Weights of a small transformer language model.
Training: a variant of SOAP for these matrices, 1085M tokens.
Each number is 200 + 30 x the weight over its row's rms, rounded and kept within 0 to 999. Layers, rows and columns count from 0. The size before them is the row's rms in percent of the matrix's.

# layer 15 MLP down (transposed), 2304x576, rms 0.0347, rows 1689-1737, columns 240-287
096,183,250,216,165,191,201,204,195,166,190,288,228,224,200,199,214,146,183,203,255,204,188,169,188,193,228,206,202,211,201,230,201,168,192,215,148,202,176,182,224,249,245,206,208,206,197,193,221
099,196,186,182,139,172,237,186,218,184,178,168,230,162,254,195,213,193,232,179,170,166,249,185,211,186,228,199,281,190,239,220,193,206,135,193,256,216,194,191,212,173,206,230,205,197,210,198,189
098,186,195,219,170,213,179,179,182,201,205,195,221,240,180,235,180,256,191,173,225,181,246,208,252,216,201,234,249,261,178,262,221,217,230,287,215,238,175,200,145,184,271,165,216,215,223,221,259
100,168,146,199,192,174,197,213,238,205,210,167,203,181,216,182,214,182,229,134,231,169,183,186,224,215,239,223,189,215,174,237,168,175,203,198,124,209,175,155,225,111,148,192,134,156,198,234,173
097,122,205,203,202,212,185,244,166,204,154,203,214,198,201,230,241,190,209,220,165,194,204,183,214,152,215,225,224,201,112,188,223,116,285,222,239,217,128,258,156,188,258,156,198,210,200,182,195
102,168,211,175,152,239,200,177,207,200,212,179,159,214,168,176,230,221,190,174,115,175,214,216,147,248,231,215,245,171,201,216,239,178,196,216,198,180,167,255,160,127,194,244,230,209,169,173,229
100,174,163,201,204,191,173,226,228,209,185,189,219,169,236,128,191,165,220,221,171,194,192,157,196,206,245,187,171,215,215,169,247,173,207,196,202,163,184,216,198,266,248,176,152,172,217,254,167
095,201,184,198,214,230,202,168,211,208,183,201,203,188,182,254,223,187,162,213,223,227,157,262,193,228,218,199,260,185,220,195,235,163,203,198,208,229,186,182,228,235,182,212,186,159,216,171,151
102,249,162,180,161,181,227,182,239,177,191,192,257,222,193,223,238,186,192,227,156,201,171,221,246,193,200,179,182,207,197,184,208,109,192,211,235,209,168,225,263,263,229,177,171,171,195,200,240
100,227,228,239,198,210,160,150,214,179,196,176,199,157,191,189,146,214,218,208,205,177,239,207,199,172,202,283,166,212,153,250,154,147,241,179,209,214,198,143,196,189,204,209,213,102,196,195,191
096,225,229,213,248,206,156,151,187,187,188,248,150,180,229,187,218,176,191,204,162,213,212,192,179,219,176,175,191,188,213,144,192,237,172,248,231,240,256,212,219,193,174,219,173,187,186,226,180
099,214,217,245,167,217,157,141,221,249,186,196,174,184,173,220,192,166,239,173,159,243,190,169,153,237,178,213,194,214,200,153,196,208,193,249,226,154,192,153,235,184,233,199,181,184,212,258,145
097,244,248,211,212,214,167,169,135,199,232,154,147,207,187,196,151,213,128,191,201,154,205,206,244,188,181,221,209,198,202,247,167,208,206,202,235,222,170,216,184,224,172,174,121,153,231,188,240
099,202,189,192,178,161,139,221,183,202,232,223,215,187,248,200,157,218,221,213,165,187,206,155,276,161,168,222,210,230,185,157,167,215,167,192,192,193,241,234,222,179,213,152,192,234,168,217,235
102,237,212,198,200,198,185,218,212,145,169,214,202,202,176,205,215,200,197,163,183,212,154,234,181,132,199,172,191,210,201,229,199,227,205,183,234,166,217,236,227,174,200,214,214,200,255,134,205
100,195,173,203,186,225,209,152,178,223,161,198,215,212,227,184,177,196,209,182,235,243,241,194,157,179,175,198,221,233,192,192,244,185,161,230,214,184,170,163,184,234,207,185,256,254,208,188,237
100,268,194,178,184,206,136,198,192,210,208,195,154,222,198,268,194,170,230,270,231,193,183,177,196,148,182,189,204,161,200,183,197,150,187,195,212,198,139,178,209,164,228,158,168,110,187,169,206
097,161,233,170,210,252,206,149,256,179,219,196,176,219,134,212,193,218,184,172,284,191,204,211,221,212,160,198,254,181,178,181,188,224,224,173,259,225,212,203,187,152,233,190,213,136,224,181,195
100,185,203,224,235,207,158,254,181,248,182,223,138,245,225,222,179,191,173,193,209,184,220,156,193,170,231,190,201,207,183,233,253,201,245,197,178,200,213,177,204,178,213,194,187,225,245,228,208
092,169,178,161,186,241,206,213,191,195,196,186,245,222,205,202,205,226,166,207,185,147,185,198,225,183,202,175,191,184,189,193,178,214,163,242,223,157,213,191,215,181,202,194,209,166,155,218,182
099,231,187,201,249,204,174,158,196,183,206,230,170,232,237,218,172,201,184,171,171,208,220,255,226,224,232,188,220,226,220,237,214,216,151,120,230,177,152,230,198,170,194,206,189,258,185,247,148
102,234,205,246,201,233,169,219,200,182,175,166,169,201,192,239,225,265,229,208,246,243,237,205,197,246,165,184,185,225,218,180,229,191,223,241,217,192,131,180,226,271,259,221,197,196,159,269,235
089,222,230,199,185,196,189,167,223,226,208,196,175,233,221,191,159,252,143,171,162,229,210,164,219,255,227,216,199,234,230,164,210,193,180,223,186,207,210,251,219,169,226,195,245,197,216,222,248
098,194,226,186,212,228,184,191,163,216,213,168,179,171,189,143,179,163,202,223,206,235,199,224,251,171,237,210,182,229,223,234,178,162,165,193,234,213,253,209,233,221,247,163,220,168,187,207,197
098,194,195,221,183,207,164,169,257,240,217,179,232,195,169,231,209,232,210,236,168,165,201,189,212,184,213,162,183,110,227,209,170,190,156,193,238,178,224,204,182,206,163,215,194,209,215,212,144
101,190,188,238,210,201,222,229,224,204,198,189,252,217,210,154,189,222,222,244,231,262,203,207,225,194,222,197,186,173,197,224,241,197,245,148,223,184,198,179,233,201,176,191,216,213,161,183,254
096,235,208,213,205,157,172,189,130,177,196,163,180,182,221,180,209,234,196,232,188,206,185,196,194,189,223,242,175,251,229,143,197,184,235,157,219,237,211,208,186,193,176,182,214,167,186,240,216
098,214,174,199,227,185,219,157,169,177,208,234,249,161,173,197,171,215,176,147,204,203,248,143,229,177,188,250,194,211,212,174,175,182,193,174,208,229,166,164,172,271,192,163,258,230,206,174,147
101,184,169,219,194,206,235,203,216,180,165,175,208,170,183,232,223,181,217,212,220,167,204,201,225,221,144,160,180,191,176,138,239,224,184,203,199,220,209,247,176,146,174,188,206,243,184,175,197
095,182,188,225,201,198,243,143,211,204,182,207,175,211,175,221,145,173,200,210,187,210,236,190,227,215,161,150,205,164,157,205,193,164,250,155,219,198,163,206,150,206,265,193,161,203,216,198,152
099,155,187,173,199,178,191,221,204,192,178,212,223,190,222,212,224,214,177,187,227,221,217,230,240,241,192,212,145,158,225,212,232,244,162,213,194,208,208,194,178,189,207,205,178,224,225,181,164
098,169,159,118,121,155,217,198,222,157,205,168,252,176,179,199,249,228,174,276,197,164,201,147,187,157,219,231,238,206,161,178,227,225,178,166,200,237,204,161,249,197,251,204,209,226,215,156,188
099,122,164,182,151,130,132,193,261,143,186,239,244,165,177,188,221,207,213,262,233,195,207,254,182,146,216,220,185,183,178,174,162,168,199,189,190,199,176,174,216,193,202,198,221,213,200,167,179
101,213,209,231,226,205,187,203,269,147,220,213,224,225,198,189,201,224,223,205,164,161,253,213,249,192,214,160,245,212,167,210,220,234,179,209,218,227,190,219,185,170,227,208,188,226,182,138,245
099,219,213,219,270,162,155,140,171,214,227,204,291,174,163,236,188,200,161,220,174,193,178,238,214,143,149,189,204,152,228,209,242,216,232,198,193,177,254,226,206,224,184,171,190,201,210,196,228
093,251,179,236,179,214,206,257,173,198,180,148,196,208,233,249,229,238,207,122,207,217,228,245,161,140,226,173,216,206,181,164,169,252,187,175,181,199,233,161,132,203,242,276,246,227,176,204,236
097,173,220,182,233,251,185,197,176,195,172,222,225,166,194,200,183,212,297,191,197,145,208,187,202,237,226,130,189,210,165,222,231,247,236,181,170,159,187,176,177,233,247,191,206,213,182,174,201
105,234,236,218,238,191,148,164,206,221,217,211,211,236,222,217,224,169,180,122,160,213,169,171,145,165,215,175,243,183,208,212,240,246,202,193,196,187,198,192,237,199,231,210,172,201,218,220,229
101,211,204,194,200,198,229,200,179,165,202,155,220,205,173,172,190,208,208,230,222,203,169,171,196,202,242,196,224,200,159,172,169,167,229,170,171,234,253,189,223,211,201,199,173,191,199,209,216
100,195,143,226,201,165,213,145,231,176,239,193,173,227,212,229,216,187,182,222,188,215,213,230,195,151,193,201,219,198,207,174,227,181,205,144,200,251,189,258,255,225,197,171,142,191,257,185,235
094,194,216,212,242,204,194,203,242,225,226,205,261,214,217,226,252,242,219,146,209,258,215,204,181,228,220,234,246,203,183,227,207,151,208,126,244,212,204,226,189,183,215,224,163,218,250,181,170
099,219,196,215,225,182,179,230,236,244,249,168,202,152,181,212,182,157,238,164,217,195,235,140,155,254,206,148,219,105,239,164,189,180,234,211,173,218,219,137,217,143,244,144,301,157,200,218,188
099,168,215,209,250,196,201,240,193,195,247,244,155,205,248,204,224,192,197,188,215,192,231,208,219,195,210,232,212,205,193,218,183,244,192,219,237,202,198,243,236,258,191,204,181,216,151,220,188
099,148,276,233,187,214,221,235,157,189,171,200,178,199,231,195,223,163,199,170,222,198,196,191,173,219,197,150,205,162,198,217,226,165,185,212,175,221,209,131,168,173,195,186,181,207,119,181,202
098,202,176,191,175,234,226,223,217,171,208,177,214,162,237,229,190,239,177,190,185,193,201,250,171,229,169,223,158,200,176,209,216,169,213,164,250,192,234,205,224,218,229,151,190,181,188,211,190
105,169,180,203,174,137,194,222,219,175,212,171,129,224,230,257,173,177,214,245,185,148,219,199,207,201,183,139,257,256,196,213,226,172,227,200,189,253,165,171,229,199,226,184,151,153,214,181,251
090,145,245,203,181,197,246,234,224,211,167,183,217,147,158,180,223,179,202,168,251,205,180,231,202,157,207,183,203,164,185,191,166,205,227,208,198,219,185,210,223,135,247,152,192,171,167,180,230
099,202,130,187,191,204,162,219,193,267,110,113,152,196,213,207,202,251,184,187,192,244,221,209,199,191,174,207,230,187,185,188,174,165,234,225,225,216,228,240,216,201,216,204,171,169,257,234,122
097,239,201,210,193,160,197,218,180,200,199,148,241,183,205,152,190,159,187,182,216,232,202,204,227,195,155,269,188,184,187,203,204,178,184,213,165,223,242,155,214,171,161,156,189,165,209,190,189
# layer 15 MLP gate, 2304x576, rms 0.0347, rows 1690-1737, columns 240-287
097,219,185,210,165,182,150,208,199,211,232,195,192,254,248,190,186,178,170,237,208,248,207,161,195,200,186,201,210,243,144,170,222,229,213,186,199,203,257,200,212,221,204,163,187,192,286,194,161
102,219,165,155,144,157,235,246,247,193,179,248,203,165,181,218,164,163,206,192,128,153,182,166,204,198,201,256,201,211,231,180,220,218,182,181,234,207,222,162,215,206,160,238,227,197,213,231,135
096,205,197,240,213,198,163,206,158,169,246,271,205,180,197,159,189,228,186,264,205,254,165,216,225,185,204,183,244,198,270,188,203,229,226,132,247,212,212,204,169,195,220,258,258,209,190,189,186
095,202,170,234,128,215,189,243,222,192,195,188,203,200,225,173,205,132,213,188,199,151,158,244,207,192,180,177,223,188,196,200,231,186,160,233,206,216,270,182,236,235,157,176,168,203,179,156,249
098,187,245,169,191,161,185,208,222,222,163,205,190,199,229,190,185,170,216,253,134,171,147,192,184,169,135,211,144,182,206,194,171,147,161,236,236,215,229,138,231,216,140,205,185,206,171,306,215
099,176,209,190,206,197,172,222,179,242,212,233,172,174,202,184,192,290,198,156,205,214,215,151,211,223,242,191,198,221,138,213,207,226,191,217,240,181,207,216,232,173,170,206,161,255,169,203,205
109,184,216,206,193,212,188,175,176,201,228,200,188,194,175,230,146,217,169,197,179,199,200,201,229,194,203,244,162,171,249,129,242,199,191,200,226,217,249,237,196,159,222,145,254,208,144,180,220
095,210,222,202,193,201,261,183,182,194,230,225,218,158,237,213,198,209,207,207,154,210,227,252,199,143,173,191,188,159,160,204,231,173,203,194,171,224,216,228,220,191,219,146,214,214,168,215,227
098,187,191,198,212,223,268,188,193,228,193,259,221,159,213,194,169,200,203,191,188,190,180,207,184,170,219,209,251,211,218,171,225,209,203,201,142,179,222,174,212,171,196,176,132,217,176,180,201
096,176,212,143,228,195,222,190,201,149,185,180,175,188,174,152,225,185,200,170,195,167,200,134,190,152,242,169,203,193,147,180,164,198,251,232,199,177,149,228,194,181,180,144,215,202,255,187,212
098,248,187,217,217,185,254,182,220,172,271,194,174,206,230,238,120,173,186,198,245,217,175,174,172,169,167,172,193,247,199,210,175,257,189,186,191,227,191,170,161,229,225,229,236,237,172,214,214
092,190,238,216,194,182,167,195,214,153,194,264,171,221,248,205,219,150,219,213,220,250,160,142,141,137,225,176,185,215,185,181,245,238,172,181,179,127,182,214,200,176,198,210,193,169,211,235,149
107,137,151,169,177,176,184,202,237,242,187,237,164,203,207,218,176,207,205,236,198,197,174,229,196,213,183,233,228,205,201,263,209,209,224,209,240,172,215,210,229,243,208,156,206,211,254,189,238
105,216,236,231,189,172,259,138,196,228,209,191,220,180,251,222,197,221,177,180,213,195,163,231,170,223,208,231,194,215,197,187,228,152,197,224,183,199,178,192,137,192,180,155,225,152,196,265,239
114,223,162,195,193,230,219,197,231,227,227,203,234,165,129,183,187,180,194,198,188,208,158,187,196,143,194,189,184,280,204,195,219,159,183,207,265,210,245,285,263,229,185,175,214,233,148,221,178
109,276,186,187,241,174,223,205,227,199,232,213,151,169,165,174,203,204,188,148,201,173,199,224,212,207,167,254,174,195,232,184,170,147,163,183,226,210,249,255,182,201,142,160,155,197,153,175,202
103,206,206,220,159,254,152,180,189,253,205,177,181,230,195,236,183,203,250,197,192,169,212,180,268,155,157,189,193,245,216,151,136,227,193,241,214,148,258,219,219,201,234,237,239,238,199,186,177
107,162,178,144,201,195,165,250,187,155,177,194,251,170,223,170,181,215,164,112,255,195,208,238,171,264,228,205,152,188,225,241,224,170,134,166,154,174,213,192,176,195,183,218,224,196,258,186,240
095,173,176,195,195,149,198,202,223,201,242,135,163,193,213,188,151,210,238,161,194,223,169,232,165,185,224,185,224,218,245,182,251,206,214,243,189,259,205,229,177,151,179,164,223,175,173,228,192
099,169,240,225,215,180,181,160,208,240,184,217,231,166,208,201,167,171,201,214,192,212,196,207,244,200,239,256,199,201,213,160,152,207,238,183,157,217,229,216,215,212,197,201,192,145,221,282,225
102,209,212,188,218,214,193,174,267,217,223,202,201,238,237,173,223,245,250,200,244,170,170,207,226,226,210,183,151,210,163,212,195,201,151,176,174,178,168,181,259,219,220,260,160,178,214,192,245
095,238,220,173,177,234,253,182,232,245,153,193,201,211,184,229,191,222,213,237,171,176,204,195,200,135,240,216,225,233,201,139,226,220,203,226,210,221,171,180,205,183,193,181,209,209,191,176,221
102,212,221,215,160,201,199,224,189,220,201,215,166,223,251,191,192,206,217,217,192,202,183,195,185,215,171,225,247,210,185,228,283,162,244,151,200,151,210,192,208,173,200,173,246,223,215,226,193
099,162,180,191,254,243,159,216,202,270,187,198,211,208,193,225,216,187,182,194,204,202,139,208,203,185,205,220,146,219,215,178,230,224,207,187,200,143,207,227,260,197,208,172,221,176,268,224,223
099,191,211,204,242,217,181,156,213,238,163,188,235,235,159,234,210,217,198,155,161,206,195,188,184,202,187,256,208,249,211,166,215,251,202,190,196,192,182,219,195,182,165,174,147,222,162,233,170
091,250,195,187,189,158,193,219,169,163,192,191,170,216,237,193,220,169,214,233,224,197,196,204,224,212,172,163,197,201,168,206,150,190,206,211,201,165,179,207,196,126,164,202,164,207,228,244,161
103,232,203,203,205,197,190,235,205,221,195,185,211,204,230,255,202,238,201,135,186,216,173,198,246,224,198,222,191,170,211,222,212,207,237,189,173,221,198,217,230,154,189,185,188,215,157,129,195
103,223,236,235,211,160,163,180,221,191,207,225,151,240,131,183,168,168,179,197,221,206,158,238,234,218,235,232,179,160,237,272,207,187,187,235,183,201,206,188,247,204,192,200,247,217,201,192,184
093,173,163,245,192,138,200,196,196,207,167,195,214,202,193,153,224,171,272,200,196,214,213,148,228,174,197,215,218,198,186,129,205,194,186,197,259,181,184,183,122,242,202,178,196,173,171,208,225
101,168,194,216,186,243,200,166,192,188,213,191,256,249,227,216,217,159,181,221,258,157,169,180,224,221,160,223,186,199,204,210,270,220,187,186,171,241,238,155,213,249,151,232,168,245,207,195,187
096,215,143,183,204,193,211,153,197,182,228,220,209,205,220,168,217,190,251,167,161,230,200,201,182,218,213,167,185,169,181,143,146,191,214,185,219,218,193,181,221,200,204,191,125,184,208,211,188
099,237,197,184,208,206,180,194,202,225,144,179,210,226,202,212,187,212,184,223,198,229,176,201,252,99,184,206,190,168,234,207,177,154,262,189,177,181,224,204,216,218,241,206,174,208,140,233,196
098,151,195,200,171,251,186,159,167,206,196,217,234,219,188,217,189,170,200,193,157,196,145,208,180,215,184,201,183,192,198,189,179,210,172,196,224,219,150,189,167,166,211,199,251,194,148,197,183
096,232,152,177,196,264,190,246,199,179,189,178,157,202,200,195,197,180,174,269,179,187,199,207,182,251,205,170,221,239,220,135,163,180,193,199,208,156,134,209,159,262,167,183,198,216,198,223,171
090,209,189,238,203,190,220,162,184,174,177,241,218,182,216,209,193,195,208,139,205,207,199,225,172,168,198,262,171,218,210,209,208,227,204,182,215,195,182,199,120,199,195,227,209,227,202,183,156
095,221,163,261,228,214,209,192,170,245,200,220,196,153,201,178,157,192,206,161,217,138,214,157,154,156,198,198,232,201,177,192,231,250,205,124,128,242,199,196,231,203,219,176,139,209,182,232,207
105,147,183,173,237,201,172,176,232,167,194,202,244,165,216,203,191,218,224,218,219,170,202,194,252,223,220,173,166,213,215,176,120,151,222,192,222,209,186,184,239,181,204,183,265,215,229,201,184
099,198,175,202,170,212,165,207,237,176,228,266,203,137,197,189,194,204,241,199,180,219,230,202,177,185,211,174,187,193,235,177,181,200,231,245,213,169,186,176,155,159,210,200,166,198,184,158,190
098,159,211,192,210,206,238,129,211,187,198,216,149,184,204,151,196,199,146,189,197,171,181,178,176,212,220,164,171,171,219,103,153,230,179,231,225,227,251,225,221,153,200,153,220,254,180,213,252
094,163,200,219,203,191,252,210,195,202,217,209,149,196,188,112,200,186,183,218,158,186,198,212,225,206,179,153,187,163,173,233,148,197,218,208,203,219,199,189,180,173,139,228,181,212,187,208,228
100,205,209,180,237,189,214,202,172,216,191,217,207,190,208,204,148,176,228,207,198,201,184,220,211,207,195,206,196,180,210,157,187,205,218,215,171,219,145,236,244,166,187,177,177,190,211,176,180
095,204,222,306,260,256,150,255,247,188,162,170,259,185,259,225,230,190,166,192,216,180,195,181,211,214,229,240,197,177,172,190,255,247,210,221,218,182,204,140,239,175,188,141,169,220,188,201,203
091,179,215,201,193,214,200,164,165,240,203,201,215,186,208,234,227,136,144,178,226,218,178,251,242,224,155,194,224,199,251,187,233,242,192,135,209,158,200,186,229,209,215,232,251,203,143,213,192
102,167,246,184,251,201,193,202,151,191,201,224,218,207,176,189,255,138,205,166,214,178,217,136,217,184,215,163,197,193,237,266,184,227,201,231,176,195,180,231,186,196,204,205,264,189,222,213,188
100,185,192,163,186,186,159,169,182,183,188,230,228,209,189,227,189,235,166,239,206,195,179,213,178,220,182,250,166,187,175,173,185,180,192,302,190,256,185,220,150,158,195,222,233,200,234,259,206
087,180,175,165,232,219,173,197,231,190,186,202,210,199,171,185,180,231,205,201,175,209,236,243,168,242,210,204,219,270,252,185,191,231,204,234,185,235,193,247,190,243,189,147,214,136,219,202,176
104,143,161,180,216,220,181,164,200,224,150,146,153,224,165,223,222,177,198,239,150,218,193,217,224,197,169,214,181,189,263,156,166,228,220,214,168,167,174,247,225,197,198,221,160,168,192,229,179
096,199,210,214,191,206,163,201,183,234,223,188,179,203,225,210,221,166,200,228,164,188,225,220,233,147,236,231,222,195,252,188,192,244,179,205,152,184,205,191,210,179,186,245,195,219,203,212,228
# layer 15 MLP up, 2304x576, rms 0.0347, rows 1690-1737, columns 240-287
097,220,212,205,203,128,277,183,188,216,206,160,198,182,234,207,195,236,158,171,178,209,221,155,185,207,211,192,167,175,176,211,175,202,151,207,221,207,182,192,234,175,191,174,202,162,216,196,154
105,229,212,239,231,207,172,220,147,199,202,197,232,197,227,230,237,239,216,255,224,204,195,268,232,207,236,192,247,193,199,265,189,185,194,251,217,213,215,244,167,264,251,148,224,214,236,192,267
099,183,197,166,194,238,228,203,221,246,213,219,211,122,239,168,192,121,194,170,210,172,196,236,217,191,214,195,156,188,178,160,201,244,243,209,206,193,207,198,206,223,219,185,180,217,173,200,175
096,209,174,224,186,203,224,185,197,232,235,183,238,179,217,207,203,199,187,260,179,227,204,180,206,221,199,217,198,153,199,190,145,152,159,207,176,214,178,164,212,190,217,180,204,243,197,250,198
095,207,238,180,212,224,219,228,200,231,221,236,189,254,231,243,245,190,195,191,191,274,227,239,149,216,203,215,238,196,178,156,169,162,179,198,183,198,204,223,182,171,228,181,165,200,175,213,240
098,221,196,248,210,153,164,249,243,171,164,187,220,182,248,215,195,211,238,229,159,160,179,176,196,235,237,181,204,231,207,180,226,168,177,205,181,205,169,167,201,170,226,172,186,187,168,172,212
115,200,226,189,181,217,258,183,188,201,253,225,187,187,229,166,195,224,232,214,217,186,176,203,211,267,200,260,172,203,184,186,185,236,210,155,211,255,224,252,168,230,195,203,244,235,187,227,246
100,191,155,140,151,168,205,174,215,246,209,164,186,210,165,187,194,247,159,195,198,146,184,236,192,188,191,200,217,234,218,155,194,121,201,175,213,192,142,225,192,245,201,302,203,220,200,160,262
103,191,188,185,181,204,111,156,237,196,173,183,196,216,247,248,190,176,227,263,180,161,231,194,172,198,194,203,188,211,186,242,235,148,259,260,221,195,163,201,219,223,181,199,208,191,229,178,191
096,174,191,169,172,181,190,216,227,137,218,216,161,246,161,205,225,184,201,250,207,221,154,176,220,183,191,249,164,201,184,161,222,285,227,188,208,251,168,255,248,203,151,176,222,242,151,186,206
101,199,212,242,206,239,188,170,233,237,153,229,206,196,198,205,229,222,229,177,199,221,207,203,206,201,216,256,197,148,144,226,175,249,215,201,181,179,210,153,183,196,180,230,177,190,201,244,150
092,198,183,231,234,239,135,232,197,231,227,139,178,167,166,202,176,274,177,147,224,137,184,177,219,241,190,219,160,199,209,212,175,222,201,209,202,208,222,221,238,239,189,170,149,217,181,248,237
103,204,186,239,216,136,269,175,220,177,217,244,226,170,203,189,278,208,175,202,219,217,176,215,232,216,207,240,221,209,128,208,196,200,149,227,193,233,204,195,205,207,222,193,193,237,209,181,271
109,235,199,201,213,225,209,244,169,198,178,164,253,234,234,202,197,206,174,138,206,209,207,209,171,230,200,171,212,192,260,144,166,233,183,144,217,224,168,223,213,178,222,187,252,173,200,202,222
109,226,165,213,157,217,182,218,176,199,186,160,237,245,158,209,213,172,148,253,177,214,163,189,157,161,164,158,204,180,215,203,198,185,149,222,219,201,226,202,217,215,201,205,185,192,194,205,217
109,218,176,165,205,168,161,136,216,198,186,254,232,209,185,186,184,182,181,184,147,184,203,214,205,209,155,247,219,233,200,132,182,185,160,148,244,219,162,247,174,221,171,251,190,161,141,140,230
101,184,190,166,199,210,217,194,190,229,217,246,234,215,175,250,217,214,191,140,211,176,223,209,134,159,195,208,149,232,191,196,167,255,207,229,173,172,212,198,216,151,204,235,190,166,196,214,158
100,265,240,129,222,225,148,241,196,220,185,199,256,232,201,210,237,203,249,190,188,194,227,200,226,169,191,244,227,158,233,187,163,221,194,187,180,199,216,157,180,187,181,220,156,227,224,199,177
091,251,181,227,188,204,201,253,168,197,253,255,186,260,167,171,163,204,178,214,147,173,184,195,242,187,208,237,168,215,160,232,194,218,223,202,146,235,233,159,195,191,177,167,192,187,238,229,197
098,181,212,185,222,203,212,205,190,253,217,193,274,211,258,184,141,213,227,220,205,248,202,176,231,211,242,232,176,231,239,239,222,191,189,182,223,201,179,204,165,213,211,203,161,200,138,190,180
106,201,218,239,182,235,173,179,229,214,172,188,227,227,247,219,253,207,200,246,200,189,256,245,160,222,241,163,190,243,193,192,207,205,188,176,168,150,194,195,180,209,241,260,217,259,201,208,253
093,184,225,179,215,180,207,210,152,230,200,257,217,213,267,169,165,167,269,205,164,201,201,195,219,236,209,227,194,214,204,232,226,207,194,162,237,212,228,236,171,250,190,209,192,175,163,230,221
103,201,203,129,157,210,180,178,152,172,179,218,173,207,192,178,249,146,232,216,181,193,176,215,182,142,193,190,213,210,148,184,179,205,209,197,196,199,216,263,192,222,162,226,210,220,207,167,180
099,199,215,223,181,113,183,153,173,181,232,273,185,185,159,223,183,149,245,215,211,178,214,160,250,172,200,228,216,189,208,192,172,181,189,184,206,217,237,232,211,207,186,194,225,186,133,203,124
104,260,170,218,152,216,211,189,210,175,214,263,243,267,191,239,179,195,226,219,213,208,184,206,216,184,182,149,249,168,212,210,211,212,209,227,160,185,172,220,238,201,208,219,205,202,201,185,185
092,239,174,230,234,205,208,163,198,237,217,226,208,212,203,172,213,236,157,191,224,249,171,165,190,178,219,233,187,228,163,106,235,186,180,161,214,252,164,214,209,223,197,217,201,212,240,295,262
101,198,165,161,289,235,173,225,185,222,193,230,158,208,200,203,184,209,219,235,173,200,222,223,169,147,195,153,220,208,191,225,226,218,238,217,258,207,135,200,248,254,259,219,213,257,225,238,196
108,191,200,192,201,214,262,196,257,178,249,190,232,178,163,180,209,214,205,202,231,144,208,172,179,137,198,215,197,214,245,139,217,173,166,164,198,203,228,198,185,201,149,172,208,216,174,203,217
097,190,170,218,220,154,205,259,190,210,193,260,186,245,207,190,155,185,221,194,213,207,182,169,177,211,180,179,204,241,238,182,220,266,263,176,268,179,201,209,163,172,193,207,255,218,190,162,200
101,225,218,196,195,226,246,216,150,189,228,222,198,223,178,205,237,208,221,169,143,190,163,132,218,191,186,271,182,212,227,182,182,205,149,217,211,188,246,200,227,171,226,183,198,205,147,168,301
101,200,179,166,155,143,174,237,187,145,242,152,211,221,206,265,177,240,137,232,178,162,168,239,216,161,220,177,214,225,173,205,207,214,193,191,195,190,217,208,194,215,188,213,232,228,255,124,181
101,191,189,207,178,200,164,186,178,290,236,176,223,256,214,169,240,230,165,192,183,266,212,224,194,155,204,219,185,194,210,227,179,200,207,243,212,273,160,222,203,203,212,165,167,237,138,212,270
096,191,222,242,193,208,190,153,201,237,200,198,220,189,176,209,158,171,175,194,216,177,170,221,170,165,218,220,162,182,159,219,220,257,212,223,201,176,212,201,197,190,264,221,214,143,217,167,177
094,215,156,238,193,226,221,239,270,219,159,191,209,201,198,184,168,224,195,212,171,184,193,183,126,155,240,239,157,179,240,147,181,207,221,197,201,165,215,166,203,259,225,182,234,209,200,205,192
086,181,218,187,243,220,244,198,188,203,205,201,247,213,263,216,235,238,150,219,166,200,193,193,223,169,169,249,172,236,236,256,232,178,225,189,184,176,227,219,231,242,218,125,152,234,217,240,250
094,225,185,213,189,210,158,231,213,212,194,236,193,161,242,185,217,257,262,221,167,203,151,184,227,214,221,207,183,219,212,221,157,194,217,252,190,155,190,201,187,208,169,196,218,228,232,259,175
102,233,207,188,224,207,216,197,170,178,198,158,267,229,221,225,167,181,160,186,179,201,206,194,259,215,241,177,260,176,194,257,219,184,187,217,206,174,217,192,189,252,213,206,171,182,185,216,221
100,185,223,218,196,193,202,205,237,237,180,205,145,176,222,213,199,163,157,255,207,245,167,180,170,171,227,166,234,234,201,196,174,170,170,233,185,189,240,213,221,192,183,165,152,142,247,227,175
101,174,208,221,201,185,220,249,223,208,214,200,199,220,179,182,210,211,205,247,163,201,267,192,176,189,177,242,197,284,164,202,236,224,230,212,214,240,179,234,137,223,157,190,169,211,228,220,267
093,215,211,212,161,263,176,245,145,231,182,233,163,179,212,241,150,243,170,218,206,178,214,230,203,190,180,173,167,176,213,244,203,124,159,241,170,235,231,146,186,204,222,218,176,241,149,204,253
099,234,223,254,217,242,153,188,226,185,208,219,199,135,234,242,159,149,228,212,188,196,209,162,186,224,220,206,200,164,151,218,204,180,236,201,199,202,221,206,225,226,258,191,270,279,247,261,177
094,215,209,184,214,183,202,216,206,187,235,210,167,156,188,227,198,191,207,172,222,174,215,197,204,224,169,222,250,201,175,227,219,158,212,205,204,174,160,222,189,186,229,131,218,187,221,175,238
095,192,151,225,198,196,227,178,189,193,173,202,210,184,241,220,196,208,219,196,161,205,255,141,161,230,232,135,245,129,197,228,199,175,176,250,225,249,213,197,205,193,229,246,183,184,163,210,206
107,146,244,159,219,166,175,191,187,199,190,273,172,245,187,174,222,194,197,215,203,144,186,177,246,205,245,197,232,190,249,242,209,194,195,261,223,223,223,136,185,220,158,229,213,245,174,229,157
101,220,210,184,201,179,109,240,204,220,174,197,243,270,172,172,198,149,206,213,230,205,219,226,174,232,175,198,171,226,207,166,233,277,193,216,223,237,190,189,196,186,277,157,147,159,203,233,238
088,188,244,193,195,207,184,212,157,187,168,220,203,257,195,137,200,220,203,183,241,205,168,203,160,118,237,166,254,189,201,201,168,181,205,173,229,152,180,213,232,186,231,179,210,168,219,214,186
106,230,168,166,184,253,230,232,181,208,228,198,221,211,174,250,203,217,208,188,185,238,268,204,188,199,150,207,202,175,249,204,218,207,193,177,229,192,232,199,184,184,213,224,194,214,203,183,136
095,201,221,210,206,208,225,197,258,193,237,169,206,226,187,188,178,239,214,193,222,165,160,144,210,195,166,148,196,190,259,159,182,147,172,186,215,142,218,179,197,252,219,159,186,207,211,281,198